{"hidden_size": 64, "rope_theta": 4890.0, "parallel_block": true, "init_std_o": 0.0, "dataset": "wikipedia_en"}
Each number is 128 + 32 x the weight over its row's rms, rounded and kept within 0 to 255. Layers, rows and columns count from 0. Numbers have three digits each. The size before them is the row's rms in percent of the matrix's.

# q: layer 6 attention query, 64x64, rms 0.184, rows 0-63, columns 0-31
# k: layer 6 attention key, 64x64, rms 0.197, rows 0-63, columns 0-31
# v: layer 6 attention value, 64x64, rms 0.253, rows 0-63, columns 0-31
# o: layer 6 attention output (transposed), 64x64, rms 0.245, rows 0-63, columns 0-31
# up: layer 6 MLP up, 256x64, rms 0.222, rows 0-51, columns 0-31
# down: layer 6 MLP down (transposed), 256x64, rms 0.349, rows 0-51, columns 0-31
q0 082:091205135106127189104143141116215125174146133110098164098127125147159132171111127116136161103112
k0 077:173084112096129153057136091118137074155186158108090113096114127079144115101152170145113154100132
q1 084:152066110143186142153103132093066138146106118045120062176117140138112143055155182144140159119122
k1 089:077155192091136094122125117106137126081135096128211176088135106109121146180096135137127141147104
q2 090:173165140098129103102073137084162106106113077130077136066138145144168116109100134091117153137121
k2 088:106096172117129084132116083046103099157104136101091078146099115117145167154125089148076147096129
q3 098:124130086092138172104146104115128112174121110131148075111148075147148145211147106156150113081137
k3 089:159133169126102131081130144110197110148131183077135090114137156191161107121097079127101111148151
q4 091:169131095116155089146144167112106123053187113097125094111120109150120144158113081127130092090143
k4 082:115125157090195132119139125104050131137151154070159121118089116150101156140094100129160125112105
q5 084:110105111135175138114172135104106113212158081144134144109119110159188113186136064198110105171148
k5 091:175120099106123118143135151115160124100153081095149171117169168139152132043163154181128056178140
q6 085:037117108198137144099119195114118199124103113152147123114120146174153098122136152158103108146129
k6 080:125139105152111095182118180121171114137093129151140143110103084092098115102103171122163090175096
q7 108:073105067079105076082078077155134092099166083141134102094117112080108111169094169083111112128124
k7 098:148092111098076137106135074223122110098138093135158126117127079104120123142115104102127084094107
q8 106:164150136206145119157083095115200083135094111155117140138154166095094107058152127122140194158128
k8 111:095161094150102112120097095176080139164180146097113138132137053081180098111114169089135121091146
q9 102:174173126090157146149124154104141111153189087123122114136155061108108113158157153096136178117139
k9 097:128148150119109130127172140114126145162146134108096147160173089096113091134093077213169143111145
q10 101:137099080186201091108115086129166116184087130156142211115132148169115127193132152140114122136190
k10 103:160092110073153137128095149128188093148130093181104122120108070122094124076119144133185072117177
q11 095:146131197169105115128131124057114124090121108145135126139104105140133130133099155076102153111192
k11 097:156136113144179175111193163097165077044204086138127138152152133099129171098135158140100146120117
q12 095:109131103148102196094113104060135085164126107123117128101175124161136122113196134090148131070117
k12 123:136143143133096203093138197098210148160112110187131089133094139105131134086173120125145122134140
q13 095:119160134130039130104121161154115155150082148161150098157077119156135098159089175070051125125132
k13 111:184142171125127132151101155135142140186024128131144132130126151149113095188092142177127160103146
q14 116:130130135107083153155105147138141161170138166077040131066116175092100092076113108151166184153138
k14 100:165102077186095156096127136153099149166144177145067144075119136126128123091108080134159191117139
q15 146:075108139142113134126093075084152153117061078083070129053126157140126128151102133123132122054123
k15 129:038089172114116175128137074123157109125079141064108171106139128154146128158132158132161135093130
q16 113:110149137125163146205137082125120171136117072172115140137119146176157135114156090106069096181101
k16 119:134087151109122122172167016101114102121074104142099126088109117102120161107072105115151073134077
q17 109:139099146150177154107113153127086130119155162134074142129143170136108041112154154133122061070178
k17 119:121154179134111136136114126136105106123158165127134140199148196139100106123198218099125151156127
q18 110:085167132153125162058119074167095119132157202099197125168089173187119127142114095075123094092105
k18 116:152161128102183174146087051137100066134173160141159066118068141158083122177138134098174081114121
q19 117:140151166157159124128123149158147116123108123166129130163135115144125132110213156118128169147115
k19 113:124129174153117132122158149102137099077094125105133118162093113110116120114192122113191136167149
q20 117:129153099158136131119081097107140127109123155106107186107138145139094143123099122082045092135160
k20 110:098156084151118160141134118113148144139111155177056146105111133147135173163149113083056132176169
q21 110:117125065129135098161151160085135095115143095137105200130179179087118144176124093164127165128079
k21 099:140156128105116104119124085161098110123112100080100165112137092149091153166097077102136093145088
q22 115:146096168098120074100129100187123128088086161143108112138074153105114109168134111118205109176090
k22 110:179111126079119048115152088182123172095151147081081109136088197145110105155150135145124087121147
q23 140:140125205141145165158156089193148111143145117132121161104122139107139138074112137121129138103105
k23 129:126102182150131173151169132177174101105061142149095159104104146137092123053117151160145116138098
q24 114:192087088113151111139164182125157105094153121160116096123100130106144174145200128150100171114124
k24 101:151107129098175088135149112145140146143112164132143122163112089108169164136154100117184208117090
q25 117:078084130124125086142099123137116084126116107125099102125155036114058142075144133108068137141183
k25 110:106127129171136112084141145131083134166123130148119122104179092143103135101139079104030102126132
q26 111:135152146155132122157109074089195136148123124141121134115114159066129115096187156099130151086107
k26 099:186158103166147188145142098092188158102083121144111133146154136139137118124224146088115105071135
q27 101:138132108100195114114108158159094124115118202126070157127133097157159099084096132098155112162098
k27 097:195171132127193095134088174141158139115088200116064135107177158158128116056109150100147100134132
q28 111:104166113155143174082140128108084160181166101137123147137145145149094158143160154028149176133164
k28 094:059104089147101203102143161136090136096124114097170142127167160168095144096121132120156113116144
q29 117:190066119198107100129141093090098184078153135096151104121090113153111109123131147150148094130117
k29 112:095115116189110098113181092141190173162138117117119071173079146130130095140068118098162070150132
q30 108:116187127091161125122166156192143104116108139127202164073117183111214148120171117092151105118156
k30 105:059188106138200168107192096166132141151134147086134083079093142131165130097160092137143131120160
q31 105:080128141122125139116122151115059154113195054107103099131100116081055162075109115105135125091112
k31 100:107150049170110104124131195127108134092157053191181136131122101088055128073099117110090135082128
v0 073:075107094123116090143122134105136148170158128155140123140116128101127089130170125134147175093109
o0 080:148138129114118171136152132173104106123169141090123127062154088182189161124115127083101096177071
v1 073:116129080135164143152148153149160111208126187068100113068145146122144151164092121118145123087109
o1 088:141086161106102060147088095143122132059115094204142127149124134141138089072123130126136140119105
v2 071:163110144078127114115062090157148135140129105147140120076109185119089130048142121139099083140153
o2 080:148146085107101106226153126151142095154101114095091141143116096170166098133091117128204137120115
v3 068:091056120091166092109145164143097101135105111132139139117098189158074138140127146102125114164084
o3 081:119180112126056147178111099108195137163121133145088116133136128077190140096141072129170151131113
v4 068:143124129146081124145137161160126144174107077144070088120149104099065175156162084046125080125121
o4 086:130150151103145151081164148148105098098155134110172094212141135114178176174075151208159113162176
v5 070:102149139124148116091123115188092151151127130150121166136124080206133115115122189096075093165168
o5 079:147159113154104177091113106063107106134146135159146102103110176126100157167124149136170145127144
v6 089:025097100125151125155135109105145095124133079085108169075129062073129077109111093108099092089149
o6 092:186150116114129091138119132140116135113139208179160087180120172179120162160125124137155163120057
v7 068:140168132143082089190170231170130093118113126096141120146123145080117182119128105174112173125130
o7 089:138109152081161156091157100086129157159112138096116176172146180150133083135103127109115026077070
v8 078:165088114144133124085108099141111091116063107104126108109097094087124105137089078133105102113128
o8 072:057121127097088143114126139133075165127179112139122154117112115185106110090141069125173119135146
v9 066:059163216181103165161114131119109131118119150176071142114138172078148126224140114142130153152114
o9 079:162091094085133133090137154085160137132129126074179119154155085119090152079120141153148127150082
v10 066:059132093109135099196084111148121126069127066161131129140108123090118134166147114140128049070143
o10 084:155114117140134142069143125163167130204104219109132126128115149135117129069085116102171166140116
v11 065:153149157122116149131126137113112163154121105055119123096107122117158100172183172141210154137121
o11 082:109087129119122105167125114164161091092136153155153136138186166095092157093095076139095075117175
v12 058:128129091051135096164146198121101140096189143079158105134112101116131064091122095097107134152091
o12 078:137102141165135156114109088127174131179098097170101157154169151137154167133148125128145134109187
v13 072:101102170134099144122121073153129121098151089099218088164081116154108158152106116075131162118121
o13 087:136132082115161061111146170085092121157118135107033174096166115115129130077102109153119095158111
v14 069:114151158104111137092132197129145146110140114129129162093103126075124173125082185134145125102101
o14 094:135105154194176152138126096141154090157141216126152152139168157166137110133183121103120127149099
v15 066:042111165073111096109104124166154116166072125094086150084153112160150118197118114098110145101129
o15 080:147155114175097165101143111087067109112174155178149090181096116082112138061136154118159055146104
v16 070:135072133155120103119101153154132115130093106147112080083102104092097117095148104147201177184130
o16 085:152203124138129168158154120102113182109141112138167163147197190176215145141094148130110096111151
v17 073:111130134141183212115185162157086124160127201123129170109114110152187158149111137136182098144100
o17 084:178093141152098104159091145102161162087160071106142127160148111122140097071136127118150153089188
v18 068:152168092041136163131132177127142075105151150144138089145126158061102127103128107177218101110141
o18 079:099090202172116057148118127117107122122106151106082168127155128135144141152073153136082116097101
v19 067:063162113118114073084119139127121146150144150132087162137129172114101087141178179152096151154118
o19 079:152168183104089185144181164136121078097076096091115124093128116064143146128128124161134094064108
v20 059:146108175144190072097081121188134163105130114126171158153155084054124120081086127081140120144138
o20 080:136150063119060172106146159076129150108100152136115098108113154193143105192137152105100150093139
v21 071:092203072121133170096136130137109122125079148140116143077104139147120122185135088103147117090176
o21 086:164096162131118132160134085114145157143161061171167131174115093108148123152150151164146149192099
v22 057:092117129121127137087139066141106153096106061147149146100105059131134158131076097081166109136148
o22 071:160122109112118105137081130121164067167153178088061092150104148111172051074160121128067142102153
v23 064:147155150130154131066137097161115131136109115157149082169133155172189110124166133134192107046106
o23 093:170124095122114104142077139117083134143132077117105187111143063075092121104071119109070131206192
v24 069:142136143132149137125159142117165115151114104206201140102182091147152152107142136092133132117151
o24 085:116121134156104138138098164160100144146175172116100103138094139137116068164084125210190119161128
v25 076:172133120134069100107109063120104189118132155131113108091143114141162100118083083073084123117105
o25 085:066157100132196162133137128128120114163087088106172149160130068178143130118141188154144123160092
v26 074:118133126142140085157133159062074171113134104110143081146136153167211127155163168153129131087132
o26 097:122155107107144177114102112158171120135144128163081191133106129137060147086130121110113125188124
v27 070:185110129184135151118137140155043094083122144129123144076110124108047127113110151083147157071090
o27 089:060120108065120106146084101106159130161097172114111137132154088109179096177112103180145136142125
v28 062:102093144119129131126135193132165071109083187147150140129098156113091096108166132103142124139151
o28 085:151178100110088106151102087122114151127126078140135135128114161122129198140089125148086138095122
v29 062:164117134148060187142159108148141164120102164140180131188104151167134145081143158137099140162123
o29 073:103138110072177098135107144146112137118101132111116162108122149178137126079157159147127123067143
v30 061:191187105151185073061118119151155141085111166186144117122147129105154140164144123127114189143145
o30 083:137118149143113163173111146140067140172105063139094187109125113201085138136116193136128080153147
v31 075:017145082134152120135127081075113098159127143115122127152118166147134191123137134090093200074145
o31 084:192150191151113114157146090169132129091145142131088127123130153099116054126167143172139118175102
q32 091:167188145133171116099165109199160181198141116124135137149131142159145097137104125170101128125181
k32 129:182140127083192124144122176135154152155101115143161153123049112111087090167108158158159108156162
q33 111:097077123161067172170111154060103113066133165122136134127142137145138172130129130112181131139100
k33 075:193175146144139125142161154133130201176134140132164174145107186204120133206109106161160132168118
q34 105:110099150135101168183154178080096120099118189117157084133126095119147172124174124094195132137084
k34 096:120081103145068145146103107152063087118161138084105122124199154161139133155108119109114110139071
q35 064:105126147099173133150146190147110188148157111126157079130134129147181178159163133174114147124144
k35 077:180147198157205104112112146142103092086149163093143140125146136138056086140121078111068142134113
q36 080:089142068110119080115141126180140125155088095114105101123086096124096107121105150148097115120180
k36 090:156144129073159164132200101153155117150136112141162157135068127114130102144161141107146110124147
q37 071:097093091103092107151115157076115125114177193097149117116129078127085113068136123112159134126085
k37 085:028120110154083096147104136115162114146135155127137124173178104129184144101134102112102158107113
q38 091:078105090090099083201099156065070144127152178128109091080166096144125113099163099126122118101119
k38 096:059152103142112123126119155097124113130185167121127158177179110134178114028146112135072131122134
q39 081:122136161117115114134126072147102115097130115115108183126133128109119165187126135130169135160123
k39 080:134093093123045134069100138084126106095107148084162119172165115121159118142117126166168140147087
q40 094:147060132134097113117116135074107124038085102114140104117117097111127150125136117079151146131065
k40 091:089094082117130105138080135173109115060162131129093077181168155135131134065177122095110083109103
q41 086:126126116106165111140114190133106142133131100109137082145146105085115111115157171105096105154101
k41 097:176143203176175155096145122152165078124091150120134125129126141111085049111088107117149120154167
q42 109:080081126129102112169078151055072150068153119095122092103142098104141148092161142101114115133087
k42 124:088104053128126128126116055127107108074149137125106130080164121120174170093143119093113115101075
q43 056:107186123087117131106133201159108131161114133118099100153149116091149138125074144135158102189083
k43 104:199129205112168136103113170153161082148087139116169112184096128093079100102095098113171138149153
q44 090:138082132139099135180185195097087096129139128154147156164101150141130123115145044134155112110092
k44 088:159112121134149138198142108202157172176075154141142123077090126085137101106088085119152187126098
q45 096:139076209173116149177073148091136147176168115132136147130114129125131168137180157105151162134156
k45 094:089135155184156171111137200160150112143111104131131116116142182129129146130136139127146170160182
q46 087:082155126119118149151156094110124087117153121167094145167136112150111121142145191120211076134099
k46 088:084092161114129093140073118117092113087123145039159085136159127113040134115092095137145137109104
q47 097:069114095097133123162137088085128152130122078138121116155118032134197119149122097067141109109091
k47 102:167154148110129185140156156097137136158117097142135171126087156106055055142138110122168155140145
q48 101:133082098127117117115088118105060129089078121119119123145104100082170195146127048131152123170097
k48 116:169148121066139099096164143111137152116090119165184107116047131127052115142103123140165105156156
q49 095:122138148116116074119115101112058160159099067105130187096086098124181113112119136158051059082148
k49 111:097117153133114159154108092129077107069138176104165153177199133144171158112148146121142138100096
q50 094:131139119116112099087110086162121137171156079118146059142125077095129120167129120129090103162125
k50 089:078129143117129113107112094105116086094142148090109097097139125134101071175146168149160217157113
q51 090:096144123109118104191092128072140206101106132047145095117152151183145152143124158150104116065077
k51 090:165132129147166131134108129117120136166118095131154166140084127095118100137115183139139140140126
q52 097:133117069111105048174086147056137099119144129138086098147184114135094106072162203144098147167119
k52 092:080191093132182175094153118135138105155143145105100115095099079148124080158087077100149071116194
q53 088:151099102105152164115154135112141158114117141151136115128134117105162093056192139163150080129139
k53 103:153120185088171112142133134149126119143075098138154170132100095104136117204115158124162152126139
q54 091:152080089138082139158160081113051108076168181136172103115138090190102139064132150176125086083120
k54 098:118148131103156116137153160098107157171128114167164090140105082141160145078182181127141127132144
q55 102:140114062126113142094131131103115092131139125161148105148090103106108122107081082092139106145158
k55 093:103130058105079104172125149113104117157162161114144141135208200172130127175111117119145155143111
q56 100:094130132111092099113100089147098122110140141092119160087132133139158117157167111081107144120074
k56 103:106137172105105130154147121112119195114137128145133174139055155137083132149168151178098118140163
q57 105:168097135130199098163097159147102049136117187099184133170114104106093140151124096173095050124073
k57 089:149168126171174058103145100159149120175093130165125120164085186140137122156106106131104158161135
q58 098:161119149168150167168200139171163151139158146087078114167126105134126162176116104193087167122164
k58 098:103091090201110116164108165114140093112189167135123135095186143079120162076131177165108172116103
q59 085:075084117130187127157112134141155141235094143150148124108131153135174174186101137123145094161096
k59 091:101118155141099150101098040208117162133133157103126117179176148168109115091183157089088137172094
q60 095:078152080168137134142099166126170139100116104160149127146125157091086138103105179124104151185119
k60 091:147182126066137090129134120161121147175121161048161134134047143051132136213115166138139119123146
q61 103:093155131102086109168115193073160141129128128135154116161139124187107164140158154217166164150121
k61 089:126075089139145106128117113144050134154166124092120123183106112150136092105124147128140124105185
q62 086:132098117156109164136148155129073098172151146118138163131100144079184121142093162087159084119098
k62 093:131094170103122122148170120126136080097078132065103194166074083123086125083070127130136111159096
q63 098:160141135075065165159101211122177081105167099108103155078130121117103093132149130119107100181115
k63 085:141091141129182108109125168172147121093087136139154091058069156075164123107090114035095103156109
v32 157:144093174132184137165119153173131206127162144165126164159147119148124156140137131144165108226146
o32 126:156155062127150133113165092198125126170178125136131123125146084134193086164119102108078159125069
v33 118:129107112107124167125084086106145120167061134140118133105189186082145124173110109094107095125126
o33 120:078166180108141108136098081105132205200129113093108218148163163174143138142145171130115146151155
v34 119:095126184165113134161117063129080147112180116151113136198167153143102122105132171101145075161106
o34 111:147096128171107124060138119166101147130134090127138122139108103149162061112093070073101091069187
v35 121:144107156115074109142124082111116062125065122160181114114134148103185105121130154157095079165124
o35 109:084166149127116055150046123137120186148107080125096130140162107150154119161115163185096123115110
v36 127:200123152139132141154075115105117059117161156216104153175119161095123123128150157164064122129171
o36 119:130206108090099058090085129154177171084144082121090085123168134141159140156123128121077111152160
v37 112:089080169158125105128099104109124066135097086064123096121137110085157133149127129172093127115159
o37 085:157140176116143092137118109175147124120058077109140144165159062110114124169129101147150158127186
v38 132:131210112181163105148127143180139125159149181154153140130111155129145196134137082149147160192166
o38 120:124145096172101152109150113104126140135161229113118121116148128136135113113161124162103113139123
v39 127:123133107078173124129133134092085118107073130132067199131131141124138134105115112098123085142111
o39 110:074153103131148108106141098098123138168148135086074120100115137125088112124095109163107112130094
v40 113:110050114160130171105126090105154072155152159130118117180134132167140109176189198109124064110139
o40 110:078117154123133103108088098159136088142124109069134085148133186165133147137150117126090118118135
v41 143:116030143103118094082137104098100120127124069119094127111154104124130124052166113137121032154138
o41 117:120144110109215088135117126178156093168156122080141185166143073085111073119127134164060094108141
v42 109:159149145126109130199113079172166105101141152157164104116094181161173128142166084150141113194154
o42 101:073141128112098133168102059114136148081146136133105154116126129170174086124142120164091129063091
v43 132:099071124091134074120117142078112111100063111069114128064160104110134122100055132126096129177116
o43 114:199197077137142092175099151117139108176126120125120151130171080101135118183054128143104132133134
v44 116:205169093129097085159201143108180146182108160127097145098162152143181154167188126142168129175094
o44 110:193137141165119097120149088102133142142158146107135118118122157071107106084123103201135130154111
v45 116:084111153147163177122082092128147141071131159174095113160124108205199162181120170132115098116122
o45 110:130127171153156154158155104206162134164102142127116113116113111117163136204086086110116129106147
v46 123:151217104123122156140097135125106179120148153113140105108082162060114123097101094156143112083134
o46 116:108113151122073173144116183112111164156143126116120078116126069121143074155129168112196139129122
v47 139:130120128064169131101173161184092138151100150126164135084139128163158172144166082187149172150137
o47 128:077133100095125119179144179118131075184137139087118113156061076056123126096128096156169137140093
v48 121:200092107168096098131075096135145163159106134168101123120106120086027140120147094146144119132101
o48 120:118132172098095123090089094173126119117150102092153213122105127101083129084103134082075101188104
v49 117:139112104165072117092124153134080127160163176100111051123121114122071055137130083140159106128133
o49 111:143119138113067163088131092136096110082147119085177114170097102178103020087121122109153135158150
v50 128:109101178127071115145181152121158126115117126102066179085102087096115073153193132112133137100093
o50 117:185106190147143097152098109124116133091143086154145146128137175107111083074125140165122169128105
v51 111:158139088082070153118096147121137142151114166101056162117130084125070059109122087164166146162145
o51 109:119121123079085156148133122079131096063183113119114158114183174165118076119159147126087163130136
v52 122:161120111172119162119159037078179136133091131134110130112129188141108119078144119111163108117087
o52 112:149109124166159154089139087111160119111109128081119163151118148066133116124133110148101094128125
v53 128:114082065101145106039048114074157132121102124124125073114092113100176130145145105161161165067138
o53 109:073134163099132133104112101148143101133151146100107135157102168082105147141107180114164159156130
v54 127:139092122104118138082091134121147118157124166086093129113045107109099110111090099107112074109131
o54 113:155115118102090156174111179174195063126147123118119114104136168144115114173132153114119142127095
v55 112:165136145056121183143133149135133169128149203154135165147119172196189111123138164127202114112115
o55 101:102112097137155102142127085105150123167144142137096056141165115160153099180097141134171165136079
v56 118:071135135122130155122109111137063080102141132099125115090136161139084117096102081136112062158138
o56 111:086156097118132177122149127137074110146109160116108163114131137225165110169142126132107070058130
v57 102:103134107145088075087138146087158140138179072153136103203116070128132118110123143193120148130121
o57 104:142137113140120098104118096099105110058151152182154087126131110127073140082170118161079112092180
v58 123:118091134163117115119152099138106147132164119108131085111068177163135185163091120175101106150101
o58 124:142139138132119129182142150139097113117163138077149168099102080118131197177055135133170092088087
v59 128:183061130099158073093123161187106116117159183134076156108150169161120119193149094150124088186135
o59 121:145135115070146126130124120142113114139154152082128094164121189155140072142101104184103144128068
v60 124:126126143148136095147103091099136106133168181079148089199134134122145100207131160120117103121112
o60 113:221161155146097123113136083160124127119055130130165109174119188164144109200096091103129126134156
v61 122:138146121160137095196096152179141114115131139125085158135142138117141118112112121163131115146144
o61 120:085102165114122143132119116180152120108144173139109158139137102124111076078114111136124129167134
v62 134:111131077117076189126119102079113088162153128139119145094192073165143151131109082131088125121124
o62 134:112163101100131129171158166102155149132186074126109143109131147101141146118178096122102130121225
v63 118:108117119124063113151155118140159166110143061137152157152125121166155094170074148192148107137075
o63 114:106099107139104116174140099126106122004121092140132139108126078107095129104084121185141104083141
up0 103:144135167118135132145060144109114187145132125071126127144161231115118177126130169099140178108115
down0 100:138083153131160084159115167080131143081143110111161148128151174131189134068129073166107151149113
up1 099:119144118106100125165079087153135151147157124080110165072171114097174136121073143154118165122112
down1 116:141103126156194144093083127131107153116124123104120130173120086121104121146233152128130184178100
up2 078:058156090154195189094113128148130144109140135100148124178166120094157162136069076113121170114140
down2 092:121166102129121116116166089114133173140112124239119166153140141111122067169096173116121138174100
up3 107:131105138156101170131124081118142073096097178162174073103117152117125123158102108075133105142115
down3 095:105128102124177090141096160096126184230151130158114158051122134151142156077113139145125103073151
up4 095:120089086153149157108151060181133123097091161111116191174161135143112103149083117109123103151078
down4 097:155182070091158123086128155117129161120148102100124162173066090075170145095122107173148177107161
up5 101:145120073117184117123109129127110152113140145201129133083192157180191134135115154173108087074090
down5 121:124211190127121107167185096105115114177121109082155063183128113151117136084097149112178092135105
up6 093:099122118185050187163098113138170139123131060147143142123128116118120157165098141122097159124159
down6 096:103184148073137072103110092157111058137127099136105119141135136133126129102137085163172142123148
up7 105:148165114156120165119138094133156125143166085140149112147105125133165126163052114087145166160129
down7 140:107108121154184117149193126190157101144119120134092205121166152134170119064075103133171110148102
up8 103:113185163124136200143162159152123167091066133116123137116148126165134135126099131138131142121112
down8 090:169081055142108081145111107110135146190059093171132106142133084130119150145171185136122131189149
up9 084:115094168169066117081075159126168133104144110149179145142142119195136163196123148153124140101093
down9 099:101141131138143121194164136134106143148124145182083116139079177190100039090118126078135166109173
up10 082:106085122133142106121106114157108157149119145098109123056087048130157120127166100166143164107130
down10 089:114146103111123122150193118072110135150121154137100116096129099122139096127174140133159051113137
up11 096:108145130136137133137111117105150087125069154137092104098178202155123111133088127119115114095077
down11 097:152115079108125148154145150129099177087171112129030172121055122151154095098148175144164131162084
up12 100:135097141158160117170125125203109127161165154079114157183108112065134108101117126145102076083071
down12 105:135112119095119112073102109178093158086088147160117170176126122142136169065122191076108112109111
up13 097:132100157129175176135082130141075132182126102153171100144152153097161151126121143108158092199119
down13 106:104148148204107068105124161119180119139101181156219123139138177128129063125147167103089108111102
up14 083:095148145118109083106178129057128157107137116127120185125141095183169174121148147159144091121145
down14 084:129159117186157179133102117197196126158137122138109094089145145146155116183080119142140198172112
up15 093:117075092118140139173190166135109130136167090115134110156135169081109102098134130194112124155067
down15 076:156158151136134102125138131145136125180114134165123086163148146138129103127184162091111091117255
up16 102:108111105142161154110174156111133176105113173146156107109153144145154148098130120174136142079092
down16 120:094115131065093208137135154100138142095097138136116135209116108141119151107116101149134162119084
up17 101:093134162163166104161065074127137125161123143134115159120175124115192130111117156163164159135092
down17 089:149153148122146103192135196098088147163155127125198120108197124147124116105163126119113101109145
up18 110:152109094152157080105070166156121080107179147139118074125183095114113080109100135162141157155063
down18 084:088163138108105146169145084134170104096047117120143156104067139113174152080168106119172083137074
up19 088:083151122149175193090121169107097132112121152132139090109137133123181224099074159115130145116143
down19 101:156097140138077161088122069121095048133171121071117123163157074160104094122175141143136148127139
up20 094:163121075150176158139194147131059105072102139083128123122122053145156170167127058171153093096097
down20 109:121129143122147144171092112129148123153144088116135103155068111133046084077113128088103045087090
up21 098:140153139131177081106144164120121095194146149125091134122152130138097113100134103167170084109134
down21 095:145095146078075177130138113098167100088104142140111185230122082150138102134109123087086147158183
up22 122:165071165136113150146100117092108148111133094024112124102122138112141189102153154124183122140119
down22 129:151124115165151170114124109135132118087158153057154132189151136109078187163128149111149172095089
up23 084:069131083102114153125109196112138085105117133126084092113109099167051112078177125120105125175138
down23 076:138145159204105105061175074109144112162085159124131129176142129117180091171148151198121112119133
up24 096:184184126179118118153131118167143122110140107134098143130121162166109123064129170048127199132123
down24 103:136151152199164106086116132082109117118151055060147148136106067138139145169151123170166144113117
up25 091:176165078145107139086117154110143154126099133086167144115189130150116102091114115108163181089187
down25 091:095071182157140126130138137124109103154140107178115153140085118092165122164092122157144066042161
up26 103:103109105094104149150105193070120110111150128132078154128143077106134093111108149134132143176050
down26 113:121165135118080158095126129122049132125130101086135171155139142083076092175097174126118112128162
up27 115:109140168122108107131054077064149197146123140084084053139114092135159117180116115108156164139121
down27 148:180198053165102092111139095154151119171115138159138122044097126087134142094132128149084089164112
up28 111:136127138168120134143125175101112162115171137076129132152128089135138106137173083188107126135104
down28 092:144167130125205114081142120105082063159099104143112105101140103103175154120118134064106134150130
up29 104:069129129094059181061096132105147163118106168095109081106147163162138076111177143100089106149157
down29 081:172152109145161127150150129171121107137103126141198155148093072096162155163093121118176158084102
up30 099:128138108149160112080109117108096078121105123129126199159123130163132193094124139162102082078074
down30 101:116106142133129091161113147062160122141142127163139146110113137134128121111104143118102099066132
up31 080:083185058113115135172090123097120105159124109078142169124149062065097094164142168100115193165092
down31 075:118121114144118166141123081116163198140084120136167127176159196147129117109091137122113158080206
up32 090:113102144158095172188121143099066089106115187115118099064138099101123104140110162164128190180119
down32 095:072151124151157143113125159106138099198150071142139123126150118181162080162098088106138177149154
up33 083:127109145116157118161105124123133097133156142153119140184109096145112149191151228143084102165096
down33 078:165130149139121109066063158110130165166126089157085128103122109121202078149082118126129129065201
up34 091:129125144154124224129175161160141095085137180149113116136152149166118096123141121142188146153126
down34 084:166141138146143074119133134150135137104061016097075140148164111121077123092120159145148127131190
up35 083:129057060145145094125132076152154146095058188111111142169081121093097130145170103126115127092088
down35 079:154141147111132098118118126096169125190166148121158103138146145106123112146131148145131137072221
up36 091:144136121108164122103200135130154110128190142144089111137180178129153113132170193125143092112149
down36 089:137187076164145137071150142115144120170147142133185145134160124099154133110097182150063174131161
up37 091:108113122153056165079125132163142122109174131169141089145213143136100191157093122068113083109166
down37 097:156129169118171158146093113119193201114107133131135087109141120094095051106146064134176158102146
up38 107:147093198123105159122134127129112128105171168077149169132078180084117194118136068104142124118080
down38 109:155183131084136116149145157232164139136162165113148150139107076170113099106103103095117153086091
up39 093:166131146060150138134086086131098134152141115149117100107201118109156106182046134118110141173125
down39 092:112141135138094108093121096188137088135140208139130191130114139182118130096112101134106161083115
up40 089:104148128181105151149134087109105117146146076079103117117153086108126158173164188123190100128126
down40 094:130137133083172116113152134158131096112107149100152162106128129133103132102157158117084177131166
up41 102:139090083086158136087109126159169161098095158130165103118086141062139162073108077133103143102133
down41 110:175115136131146097141160148114143088230137143105168122121103137153137072106092196108106101120155
up42 111:126137118126154104155138199135105055156167135093123145123180077090121107153119122195106097046129
down42 093:140090062139114178150106083088184201075134094171124119120151152142176159109122153096112134208098
up43 107:148095095177113137099153168096141099096113150229149084069123113133159124100141128074130146115154
down43 080:102189118045162112165106093149138144154144124034132153174098135129087132152126134190113115136127
up44 091:153062069144163138195125113152178151127159092122112119132145144175099152112143142112104144068105
down44 104:121189139082139118096081059119150146120060174131150096164090117116134086111088119142134158142117
up45 086:150179111080164124125147128095191094121116140159099153166176064137153110154134122133113123112111
down45 083:127117097097091193049145084131102210093160086081151134116116142099101137134089134130126147123142
up46 090:117111108077138105123114161080118126132167162196148164068126127152157129140159127127098091181120
down46 085:121153141148137144111086133082138068136136044157077099138115124080061155097108104130128170180176
up47 091:165167102120081149193146121148164151129146117159193132118145173116141109063131111131119121155070
down47 119:143124186109084127134117138088109159147166116160128153121142144065158050159138115143083147070120
up48 097:188125108108099160159097092176183140095189171180059129112132173128156103104150067091155113180126
down48 110:137137173100120157177145072107142126130076032149114157158099104136152113079090132058168123111115
up49 102:162186148138163130133157129170107145080093155141104150151108166115175124121186147185099126138145
down49 094:117128133144129171143131123118146160138127098167118120076140090117163116124041104131170081122068
up50 080:167151138110132085087194192152127120149151101113102146092157097110092149112128062137133137105099
down50 082:113132167195133121135054151122109148143112137143232111092137197186133147145127169116122127163186
up51 110:054061119161155141151136094081114147109169123134080086106137118166117109195110131152121144081081
down51 115:158123127160108158143133133123092134157126100105149180116171106112080132134115087110094111132147